From a checkpoint of a small transformer trained on Wikipedia.
Architecture: LayerNorm before each block, tied embeddings.
Each number is 128 + 24 x the weight over its row's rms, rounded and kept within 0 to 255. Layers, rows and columns count from 0. Numbers have three digits each. The size before them is the row's rms in percent of the matrix's.

# layer 18 attention output, 128x128, rms 0.0454, rows 0-127, columns 0-63
109:110140105079107103131159152140121109141097170141133093113122122099119155152080128128161095116178122158109129125153158096116129131162169134143171128077124153125116138114121105130117099128143137
093:090127080166147147116132130125129088111120144162138095108127096155135125117141110126164098132100160133145130091122175091169109160148058144104179121147109137170071121112152114111109150115127117
100:149103115114124119100145100135174111112143085146111107155136085114145157129122151134110154085128100202128141157146103140136107116146092184134143134111110165157159152162095116109150126117126123
101:137162117104157148159139129139142092145143160153114099125101181155176125093130090102114143057145104102094129086131137176086153122124110137094168100126115119143088076094166132125075129175135117
087:109120119161108162141128125121134131119131143131138144116127090101166110090166129138139123105103173131166091183115135142099151106152139127085069102111154114146146114132101119129185160124124148
098:122160098129100152110085151168103110142130130115122170116105103056130093126161149138147160075130078088132072135127134132117117134133137144138090150131149113126153118133100130111136125130160147
124:098139106113142127126103120138128124147159118059118080095137100103149140106130095138130076142141134105142146113139133137099153112165101147147171146121130112124101109096139130080138123159134143
097:136134127138117137129223139180110166087144152070143122126124129160116103138126107151144149138129141149111116130112149092123122128163170116136149157166167158131111132140128135164131150101124122
108:113124175183154094118156133110131096116133107164079130147125139118094126100106100129148130119153124134136142128146088144109140089140171123126127159156136094114134105144092084152118110144117130
112:099142183121113111139120142104146107158128144154123130110152142088077124129105151114131131130125148128187121085147102104176105124137104110149132138157123134123175128117112200150127071123143134
102:129104153113073167099100115131108103110157102125104126103140133129109113156097131152101136122130090120117150116115120168122095136129148113144142167159102125158151156108094154097178138137133156
088:100116116111106136154123093126100136168101134145131150106084130103121139160182134138104135079119140118092157164142094149121131137066150133147124125162116146110147150161109126140097141101133132
091:128147180170096156116134110111134141121141141126113095118147088125077106136119143144171097144149150118081119136133153133139134104131106130156151162132114159170098087109137141110132093170095174
090:164164132108084100150125106095093146116114107119087122136113126151133103113166121057112143157152118145098079137147118081152112121117106125109162101146104118133137099136159136108130128139117069
109:118171140137135095170130165120121113129113126142134111138131115147121168114098117123172132108118144149119120090146095140107169119151129151130122114129146089122149105093194116162061101177130184
098:121086125168092082146113104127135086154114098159176152112135129139119172093122116100160141115119143111122141104129129129142078144152100123078116146135091099123133172147100133119141131113167102
102:146087129122118139118107160108099094144144132082129132108141100081115102154133079131150129127108123148178146130120139137128154170181114134151137153051161132110090141131154145120153142105122092
101:133101161117122080126139144126127118158122154112123153130109104119138097164105125111143181087063129108130151147119142163103124175137102124117095144144128172113133162123114171077127127170152099
095:150171116091137128130098169115098139127116139111116110126144130129078105118087119100115122147136113123180141119111144130139159153120127105083126122105117145109110091132113101104156121103125112
102:106167098159172136156104125147114131139131133158105115096116158099137128146190120154115129130125073121123142155119125125131137105128105137158094103149127152121157110101110095136168115099129123
103:099168100133105128159142186101136124097152131102159139135103174138098093149098102134146166128134134135125139130123102148144149143141105105155150095128159111116102112112125138135100136132101115
101:087126134114122102143131159119126158077161142110095084131122142149149108096117131129092098132172059125093106149145122128121148123159154116142150110143135059155139142137129118113117120138125150
100:140079108116150114162147111130109134125087135123120138122115129146114122138172089149161120106078138141102148130144161132154148134144114131144142103102101113112121082064127187100087106112150080
085:138146117114095169111087142093127127127106136153141115118137138124115156138114130122155080132113084134099163107177094129110117131157147146108172159161087110058168167164136175087119193119116118
114:128116126110156133104176115147168165150135107115080112162130086095166164112134174118120142116122131121095148104159097144152110115081118109177153113139147113134131123077147106128085170107145110
117:112138120127084120120075098121093114138137106133146120133142146149112100138153156086152119134130128131178100134088103107108156160133159148094100112163165097129160148167098112163155126090147126
091:173150169121146153122110092159104201118142102112105104191093149168102142155118115108118132092140151108116138157137138120118158141130140139131112137163153166146144144117088141121156140126129116
102:084112200136122117102109104138120115181106147166141112136162141156142120137138118134135125095139159185169141159164109134117137076144129168087104143107110103104140132134140139133122086131157106
098:151129149149104142151111141145101143104081104086137134138097127099165172094124128119104131118119183060159147123107136130179147175151169090132117177130132143101144137119109141122155161103080171
089:080104092182179117157132100097140138132118132111115129140153111122089144172135171174086107132107129112134138102126093135111160136113119148140150106119170100122127115126165092151108161092087133
091:122143158117131122132126124136136118177177119136161133134135142143115111122108155109121094139133170073106139145066147132118133145088155109108080128148126127116127134123150114162112159149094146
136:138130127126135138091164142153130154123146094107140165123123123103118101091127124143107179133155151108091138154119152138129130144114098108154146149122127127116126116117156104139130145135112144
088:138133056144157146144119136154139119132133182180151122135135148132161115119175087129138145167114152087097112088110152119133144090155107078143130157129125086135123128088090125151124130116142136
102:156108121115128119127097128121159187141160106117142143095117135122170144130116110160130120115130104125091093107142136131106131141104120138184093130115146101163132147126087128135121150130146140
114:103097131169140139145153101109130137140104054130095120126163075128151176137096154146117114138100159122163152141124121131109131123091141146116109187145127120135128131140137135136156175147114141
097:167109132144160095165080135137152138141097112136099105153121116147134187132145137109163144119122088133106120151091104125134134139101125128106132083107110100151058113110146141104123157086118132
110:122132092142164089137137111126132144119101135113126133132114147160114109130167109107083123154135130134159145147133168085126150108140129147081136117172068102129096096153137113073137111150082142
107:126117141139119132146178146117113079145130158175119084119108089107167125143114153138102117124125145116119110104120173206143152163128183151142134129138143132115153141137098109127124101113116157
092:081148089129151111130081118135125156130126084101138128096115098120121130119159128115128085163139144138133184110110148167135157144127105160115160138144128146152117127128128110115144127115154118
104:109119126125103134113127100101149146079147095129067139126149126119137174140135112111095142130077169162157096136154163155117120113070161117097141142206136110154159148150112118138141111102210154
097:129130137127139085159160137120095097143161128117106144136113135120129135090108152155135172093109141132192101085135102111138123108112132124155107114101144151156127147124135145125123108118202117
103:109129104118104145121139113101093120207131121083113134132172118121122116137118187113098120128137141128139154142155121144141097127108169119155137116076137106138129130135124145121142137099122058
105:125134107127156144161112148116129143104140133166137128141133129178143130105090130092116087140171138086108173083158144150112144135121107088114141098099130098101124128102143122120059123140118129
094:082127081124104128146097095101138141109132055145145167139086124159103156146133154102133170086137155121156124143163084113099091125153123124128106115093107127113152156138085147152126091132134160
098:126113107200105143122142113092166111104122139136115136131132104134071114126170132116128097115134150155160145132126133132163124139107134114146147121087139155171115103133145119127161133107170088
111:099165108127147164151154094128136107153100071112124146155109162122137108117154110115180134119104148132110135120154080136143115111159170175169103109128190121117147130127119135162118095091117131
096:194123094131128121157098148164117144122139134091125135134071151155127129157135115120130129094143181159153123131120110139100150100139129156125077118156158110094135150154134113112102095153133112
101:106138173172155109079144118107173145171115166151143100119119137122120131135109117144123128130128109122167112124110180089082142126086142112162090124111125153127179137156123139144116155107136186
106:159118098134129158120134162135170147134130101088122125169090138137107140154183050124144112142132108151133153140079143132132125143131135129134094118171146123127138127106168111133146157089124145
102:164129131081171118125144105116124164123137112135149150171152147139112146114164066070087119123134059134114161132100120119100135093085096111128167109165095124132105104129105139113147112112109126
082:154130162139124124093167146137118130131158137156094160131132100130144117146115120112127195125098089092130171148124152116160100148155090145105119122128130133142107100104103157118110129144164132
102:124137124098157141094104123176148127085146168077129108103098124114125125132122078120157145113116134097127113113158177119149129152178111163103140113131066134111077117117148130094123125151156132
092:125134132133072117114092178117158152124150126140119133123114143072126133125152145174139129135149108075129128132109093135111082113117097141127112135138104130161155114147118092107170158133114139
085:114107187096077139110094133106120119139104129143110105097130153154103157144101099115138093151111133138161107108112119136095119092130139160089147109070124101129117127119140155136145153176121127
104:109155131120156111127081136132115109135108134093130095121120126149137122166135094133172104140103135126139116111120163111102158133136110144129142161141157075122155152170097128151127119105120141
097:122124138126115144101144130131090134134137141190147121148134136122097124109148110124123110147150095142135107126115094125165106170101129145109131188126109122132151160155122119123147143116138160
102:155094161138151102109130133135093143117116155137129150129139145133159113079117158137083156161110166119140070154168102128119143113101180101129104121098149117113170139133099136163110094130165134
109:123160132095134110133126106166137128121133087156108088157126121111096116072149166101113144142145075121110157188118074127097136115108147071166090132155185142155132155128109144144122138130094124
096:125118134142110144160128162136138154183108124070146101119085104118128162145141132170154127106135110139160095093119173100118120134085097126095137107079107116147102118121161128119107133171154136
091:111168071121160141123126160128144143138135154147134097155070147112130140110117087127129111108122087159117145114131098136175114080153109121124167092150097116167063098110149129076120141114109081
097:142129167164141086180106151128139157085096140170119087156101165171150127110113126149103121129139108142090093093117147101127116158149121133147143096121154122148092118108122124130111157112121098
087:102114135143161130131154120147152147132104128135109109132128143109136129109140174135075151114203112154081127131138127152145105134141117135137125087165124126132186107157115121151111118127116107
120:158120122120173198108155104117148086136135110125123170129139105125131132096189144108124126168119101125149115174119165109137141137123168116137098069086187171132123118106138110173131184077143157
094:139110168119120102117117127128102183146096131143078138119132140112122130097148128123095146155081074134160118101096122125127097151112108122160147186118126125177088161142132102115162158120132123
099:124157128126133113129175131142153116110115160144068122147118131145094111138148120130125110167136125148101098177114123147115124094091089099086122121194124114136102120134160137141115112138099149
100:141134104165109111165189098129184120142128141092162151084123123143145095162123143181116138092127135133129144106162119098138150111132133155175175116116127116090139119097180181159099107102099114
093:146147146131140085140153110126056198100114173104136112139132144157144131101105151126155104113137076091136128124100151112133130150126141133084162090105126137118087137144128175111135183126121099
110:148140110160139094139145152104137158139153128138136124130113086114157157119107108101157173098102125122148142162147106177148109099129142141130077172116109177140117113141156100100109103179171098
090:108156092088128123093122131101144132140126095141136159109126123121095115126119131169123158115068085146123141145121163141106122118166118084117169193128149109129147160116131118118144114146138162
101:119109123186123142160112128114141112090144139179151105120160136109110100138134199125125112159157134136133105139109142082152122150155144147100113128138130127107127127162097087128174129096100149
080:122133150124173156104129100088152108111157123104165112142120149094150136085188140110122108088182125141114129156112128126130106129150120083130146118129136131137139148119112128122145152098149123
107:149110152100131116132089124127073112170177101123146099146157127111137171149128110069165115112128175152157099089136126145122115103091130098128114137079114149116106179185121158130162066114150098
090:115172129154103107142157122147105200151085122123149147109127142093155107149157106123117130134145102103109103146127118146142116128103097118147142188162099135128161172145093161118164142147125139
096:161124138117166142117149136176083184090092132134102141135116146143141142118159097077100107117145122099121100146122087150101145132136154105171115134147158121092167150159149161166108133143103178
093:170172145127088107117107127127111147125175151093139149122112122161114096134132139134125135108167152153142085125135152100134121104127104157104162093088108112135087118140131164115177144115093107
102:101117134134113178079146123081174113121156103129136103115152102162111133125122157096112121207119141141117161140140123068129084126115118155113146127131088157166107153099151100104137136132140128
095:123122151123115118119115134086177152095133104136125095100141115148121140091155124118155144094144136121101185122152178098140127143132132128131129090127127127179097108076150132113099101129135111
093:136131105168117138171111130122158126096123171096166106157116159106153149117133137165102091142104153121133133083109135097135100119137097143087170147142099154187138125127106157095155149150089132
090:154140139099148151162111100149119133111109166155130149181132126142135123100104152118122109136131156112080137155129114109147114115148127105086128138171141176132139117148129118120171171118092094
091:134161102117125137125130068132136111106135132118120122118125133133153126184135139111175129138131113096143148114100173145162088122136090137120108099142106146103100112151115094114126114152164086
108:099132108112166136102160087087159105144154088140093149056156120131133146125108104122125144136111130141157148128137163097147121129151151077095125171139112111119171150081129129107135122110137135
099:160139191123096120084138114107133137100147125153116169122106127137158123116143113139092128103105118145155137152096102151137113094118096138132129167153105147137144110119148087102136115147163124
106:094120123133137136161135109097120068133131129152126125162160142170177127071167141129104121107152135121115113110139140101065178143121180121130101124071169128103172140146112108176105113135123124
097:099116151142149113147113122099170101097148132117121158141130131130132098110095124108135124128124170156122144116123125106158098096123152168123132116166106177124141172152149182141119074137141127
099:109146135095129124108073111115132083130117145166123123104171112127102086127151123116138119106118095086147160121132093142146135141152146155132119126171104140111122138107148138117123127147109110
084:107145099106114166107122113108101130115116131120160132163162149115044143109156161085153095147124078157076145088140130132141115148139151094153114151154159080114152121130143113162126152104110159
115:155099110148113112107153142123126135151115135106158118081149126118168115092104117154131157177129185168153118126136150114131138142125091174104116117109082130121118110098143154127121139155134132
101:074144116183141145116080086143135126108099131160146163118137134126135134133159142169140123175119126152113128136098102079109093158144170090097121130105171161164129158122071110146151140091093130
092:099074085107100129124146136141140108158139151173101089066153099159127145122116167091139108132151200118155130149128150133138120117137093115087134111125078119105102101158185117127122158134130117
090:130113149094123095108177091152134176078098141164145152165115145146111103127082087178124109115089121180131082114105146092100130113120110094133101143121137131146122132136106118126152121166107101
098:175130118114122146149110089141101106086122146130143142110180146115165146160124118144145104133133141103150150113156118134147148108145129163114130166175088105103156146105139135096105120167145167
089:148099104131161143170142130158081151143140121075141140163148129088100133212117128114104110105151084079080143157118130173128119139129128165154099112139131143117119115137116121115150175149112144
104:148085112119117139128138120145110143106134155154129099135126139089107133122155099143122146132107133080131120164169161136103158156126164115139089156104149135079104143135133122145120128106118140
100:174141099173106154120116137149144119144130136140132130125113101112157118120109145176104161140124104128113139102088096133149092150123162130161115176136134161103158162170119123138166168126136151
101:128115113133052142121103124125106171111114091143158152150163128134112130155071151135162124111141183137120143116146114142159127119126143130105186136155143100134142119131123174124137108101133114
102:105160116135127137088087151115156111141150119143177152110128158147127124111147132141148122141127125106115170163164134116107111140142122154154126104118117144089137084122189123124077106166132147
105:138110156139173094113145105121112114110105123138126118096109110169176133167125091127114110184083071116118139091124164136113112101124109130132171138135112058119112090121155139070114122122119136
103:168110173149128093123185129077158130115155099114099147142086142156099117098089120160135149072134143136134121122154121113162085137158129080131145112115154152120123137113134152101114121131104112
115:156123136124127145083130127124118154132153129114118122121163079115107123162151147166109095155125142113147163129118142119143139142114125164146113140117114176140146148182149063166135094142166132
099:115101134132100135130099153155127082156160112124109164105126099193101165144154160103094125153121100150078108126124108114103121112108082124166136119111147154135163144102125128134109114107142144
110:137112153139141136142134091115137089122138143148111168132142132110126117180102139115125147159125159119141128127150127213134116125088164199137087124141095179079166098159125160143125125173158128
093:100144135107093106101165172129147123121177085079132140116108140099118192117111101176105129135110114128119134109150119159133128123126148121120121134098097141114115148163110151137165126165130150
104:139090073141109110188125108155149137097092087118114135143103166111131177123135117144111117152099157097127117143060120132124140127097116134096118120145138108131125131146105094124130174130140109
118:161159136131111085173123106169117136108100147119133125146106142138158080137100137134144166108125131161162070138093154119117115148151127086076138138104177114159102147142075157132149145128120096
104:153087129131144098155123140147095127132136108180159110110136122135094117151107135108155131137118163149121101100163118134155087092144121082133074080100143136140122140127086120164118116119124099
114:145149156099120122151070145148109109112145135149148145101132146136141093132108148121176171121118117114140122130103099108133136133137129128165101152125121146073141130105106145100113108140106117
092:121102096118132160108092106122140143107077125136122144143103143120152108095155168140099113119142159157101112117081123128156132130135157120117096097142164142153120155153138078140130134119093128
097:124115115122154138146107115121118109180122109108121101163134110116149144109117119128097142136093115109100126142172087113098154071126122098139155075080188106141129083071136155137091099132100126
100:121135116090133113164177160146125143088104133137120127167145185088133135110100097103133106134141135120129108114172117133129157085105076138125092154102101128148085107172125136152163120133103146
110:129142120116156133129098107076121093131127186123129126116173121105123115127103155118115118136104146165148073141102105101148158164144178177118122110074150146124129122154126105149142114081111124
096:148152123139144175103147165141146132152134100126148109135134078113132146108156162123135160114142132105117153134153069151158144089112146127154142123158128133148114126152118143157145125092141140
106:135102117112118167112165162167142135139117130100125108151093121132114166182127098135141133095134105126095144164121135148110111188121114126110151123124116102117113114104171128117102154155117153
094:165079175098161134129110103129118069148123171112131157133111134134129145154124090100144148134107121102148124132115143117137088097114112131124149130129099134129097097125125133077156127135132153
092:096162158116133098124115096115114139155101118139087123148136115109117151143116128114124109098116083129095066136138077117077147107114118076162129176126145108155146148137133109146130124151122109
101:122159152122104091128105151130137102150141149074129135184140137187119157152088123124171132150105086135127162133144135132129127122126129112124137104108096111098120083107127148086099139151141118
086:117099169130146115155150113086084129128098131144154177098137154141139095121115146107104111129132131177120125067097154128140110180132080126105158109098156144167113115100147129159094094110123125
098:130088085156152164117156186130115117159139156084142072153153090101104078141097139139114134146101134112101152113161124101127119150109117153172154131080125143116110113116121122129095137114125101
107:131141118125126113142130181122120113117114155139079131169131137136173183144116173153109110121145104126138095136134098171163159136116125131144129135199151135103153138142088112164152140093132146
086:133097164116143102169123155120121114126088116142154153128113150087112130108114147132158134133152127174121121160157104129137158103124121141170126172126138131100190152132113113163142119121135140
087:109148117103126148108160125131126127098129139125151152090151123153117113136121171145130145110154154174100126176147117147147115092151107150163159123158154129145137130100117087097112100147153109
090:145118125105107149060125146124146119118152120108120145099111111158088098128119102124149128085144106183116127133118097132138158129126093147136119132146110160145124119129116134134119118167157155
106:127166121120117130078130108152170112128148146114132170126164123125091102148170119122146131142144169137158125123085137127116151162103093118130092133141136145098145165138146111174128107103112185
108:157122127110110162114137129143113116125160131139161165136114111112135078147145118135145150130168130129121141125148102148154090102131099153144145137156081137116140087103141159088127067159131084
098:135109144112133148131118139146120152166061097125136179145126165161173126177094113150117125140138124149136113132153095114116137112137148175144094134095133127151097114141104129170135083119089112
095:117121087144131146131075148135143158132119143134126090123122129124141123118100128137132125148128135117133125141093160152123142122132109115075130119138076124113114110146144111093132156153123150
106:120149134129151115141143155133126141121121143122109061118121124173137177133115105176093116142158112114109155102162119126124129129138164089153123068121108102125105125081159117132093134143122099
099:073121160143141114138125134117091159159102170158169139123138155116160134132058127162096131111127151103142124112137171099071089131130124129121103114087160109182135137127135126120129124127153101
093:144131148073107114120139177155111113124154113095118177112132160161149088141081119138126135120087146105131162088115173117125171163137136116106130088070136138092110070088151148118091123150140114